From a checkpoint of a small transformer trained on Wikipedia.
Size: 10 layers, width 256, 4 heads of 64, vocabulary 2048.
Training: 264M tokens, 8057 steps.
Each number is 500 + 50 x the weight over its row's rms, rounded and kept within 0 to 999. Layers, rows and columns count from 0. Numbers have three digits each. The size before them is the row's rms in percent of the matrix's.

# down: layer 2 MLP down (transposed), 1024x256, rms 0.0661, rows 176-212, columns 160-191
# up: layer 2 MLP up, 1024x256, rms 0.139, rows 177-212, columns 160-191
down176 103:454493452556608430461544490516479561522404485538492468628565586520488469516500503573507495462483
up177 097:503517552564546482472573425567472547515565522511492454496487440488527582536486523449471473556399
down177 103:496535506531454445525454451427513503498450463498528455458497470589534539567596548392542555576584
up178 103:425480498482439584456407523495542606496473497470481541508468493384513522411462460545480493509404
down178 101:486525434532477524491473523474601394454526537478548602567594478638538570525500533429471460477506
up179 102:547528393457485559421455480558545539483520515485549583531461460460578477456565465471553564435436
down179 104:471501547490569537565589446557513397450521489480557504447531506487510527561504507482521495485392
up180 099:473416406591510426528498459471556493417556485499568486452566489560588500518472436488567434522491
down180 100:510416436400462510380394489442510605491497496538455412582369440562583515462571436511468533412564
up181 096:469436428531577561506467503428531521524537475527550392460512533539521512460481485417548453549557
down181 100:501532481370396515513503486505402464532588466485424563520510501437551480437518549449557523571515
up182 095:494489559548520503421499469538447469569406527538518478512496536454496535575539535418454476543551
down182 089:473474470480528473605602512590558614480520390479498571508505425547503455464531473559431499433489
up183 099:505432417504538532469474469432508441572422486505466500496494552506451503542401503522508434466498
down183 098:444474528515582477405552564536493443579595537462571501484463381508500542418470469484458537510565
up184 100:517467568509427400555514418526438579493423568442530527513480513562500473515524493539497463512481
down184 100:440472493581528517473575538429494437501466491595537545451519501410525533483570410568541519461486
up185 097:437561556597489505532460529517483537440535513477518442585456410486461433541515481452534375487547
down185 100:614603495517582508586535492509394531566429478476513565608529590538444562514517473431564462502533
up186 098:468533498465516405383602473511580531560534625513478454544440564504537493499486481470491468502515
down186 098:465522475512536583612413488528513562387430455459562463507587438487407453489557471533541512496426
up187 105:483587420503423446552495548465507506419420451442537520530469563519549544537567613571439476551433
down187 105:492498449520398520520506518516525521427550482474446396392557498495470465511530446468512490576510
up188 107:423490510472559477547418535579510513507513545443610623472505622530410501488517448504533507551454
down188 114:508508509587487567507496511484475486478486545536481534545529523517527577462566566479539497541542
up189 108:526588518577468495556459431483467627413504435524541507506490514454586508529533475497512465488523
down189 114:481490576584444509496462522451550406472549518491523518486484445507518488577556521612545501539399
up190 095:382442512523536539594546505413498449533506540486464466505483495402558526486519422545513511525559
down190 098:577448510500474452523434429428514514459343433543463577587474563466477423558496435571567563575453
up191 103:543469470520529535428479552525572590525501447532529481415416576489434515444552524364585447468507
down191 100:487522503524519532483467464556388434488525502449463519535613542503500456545453435610523512498474
up192 098:581505552431448454508534442491539414421370499445499470436459457507544520482484527457569512496581
down192 096:514491456520430578557480474552510562511505477482487518633479549532517477493470518547495437481403
up193 103:484600482402464469557488546544433467477527430406415555563471496550571561502551477481433497589438
down193 111:478527441543453554356545464434485474512508470549444471497539503517429526532481494479512448505464
up194 090:477454512522537481470432494421485539363496525450502566441509522492473540588572472462501487564532
down194 087:578563419471524478494555504531519493585574454491532557528498517588499429505458460563491551493462
up195 103:443498470491444474521477497426433450499480483533433422514471518570410428497475514500554425510520
down195 100:487509442534557461542513626550469487460489539475473514518497394578592493565493526482420406391533
up196 097:385463580492380506542569514487478462565412497511396447451492537546589494548410436469516512519490
down196 098:506540482421518467515549487426402585452557534458513598507455419455480429467480533596457383476384
up197 099:481511440517529497564453510543500465427402439554453500488448538559446442539455637472549501421459
down197 102:508484616469531527488537539481510492479476459396520649487498541581456597423481488485549394595566
up198 097:516337624522520507567363547517470460477465518474496479509479378516465455453470521476453520449540
down198 107:457587603468525423601489547462412520477434485471551436567497498579515496471448529530499498521467
up199 096:511518515468492482431460427485452517416512491468523391536443446677514489456505529502545462477593
down199 099:478479419494516490465487515582480521517489517545529539542438463564501450551460468453535599439471
up200 106:528455484396577435543506498441523577427585617454510548397526429520445554456611470590538344542579
down200 104:569504421543609592549508436560436520541516466520466521554447447529507516562513467556556455494528
up201 103:557585469524498486546532501536432517529605522547621453491566526507516554482505464553526438456559
down201 109:577449507456481484485485414396489454529560409544544438542453502468463545439473414523545488479542
up202 095:556563559487448457514489514459440476515502442496390493480498456455483456533457467443547481469469
down202 096:521549507558527502505537487483542499466538551502473510447480584424476490478472525490526451546498
up203 111:507589527491516575445457605467536538522500498530521535420563591465397474589465429535560485464450
down203 112:486515471530480563513451474519423503451456546529624453428464567489409456497524544514506556540500
up204 103:557541465476466544415491504533438498483575522521513472588408466497467587558474535428492490578450
down204 100:500519550553570433528451439532562502453538462508479522502591535496513467539494368535431550444466
up205 096:461506490610563483571455560450472564484494607527540471450489458544525511525542549483445506483458
down205 097:586494559406431444521501487492430459492461464589580565535439456419532461510533427491511532495485
up206 095:559456495494513498513492452543496450388393558430413458544525557538554524474518552510497504472525
down206 099:511480528422541478430569423411537582457513491431540566528519508532463487517591523477623553551513
up207 095:426449484524459564473525432483469476465435464548553514417470487563461543541461440490507503466446
down207 097:534441551525536470468458526440538566554551484496518454471527573440464525550526485447423489572463
up208 108:498458421413399520405498552550455441508445480538523599552582520554418555425472640491513579456553
down208 111:458478437477539499586466421474538451499394480503485468565567603488571460523510435499486418458553
up209 104:588458616499536535542456583473581479452459477601507474459505490585470491491464569455422519485535
down209 107:358475537512533552415514640514458421490527523483543480437417478438535554526490593452428514547525
up210 106:478544525503425583489536508374584517548450544398483434492449509536550491558503568485428423500456
down210 100:570473548459455493501519537547405572464506492474459566471428438482569475507422460588414588475395
up211 104:486553475529636501496527447503430425480416518494526473473501470651589446536513531468417554536432
down211 103:524515611528444427524581475441533558568579507509520533461518567536496510432601515571590491474505
up212 105:448576472514523514493487480486394639486529529453458467536523529480577521580480443533578480494566
down212 112:572600496457533503544580487478595425529479523511551489499482580474457514408517547517469476475528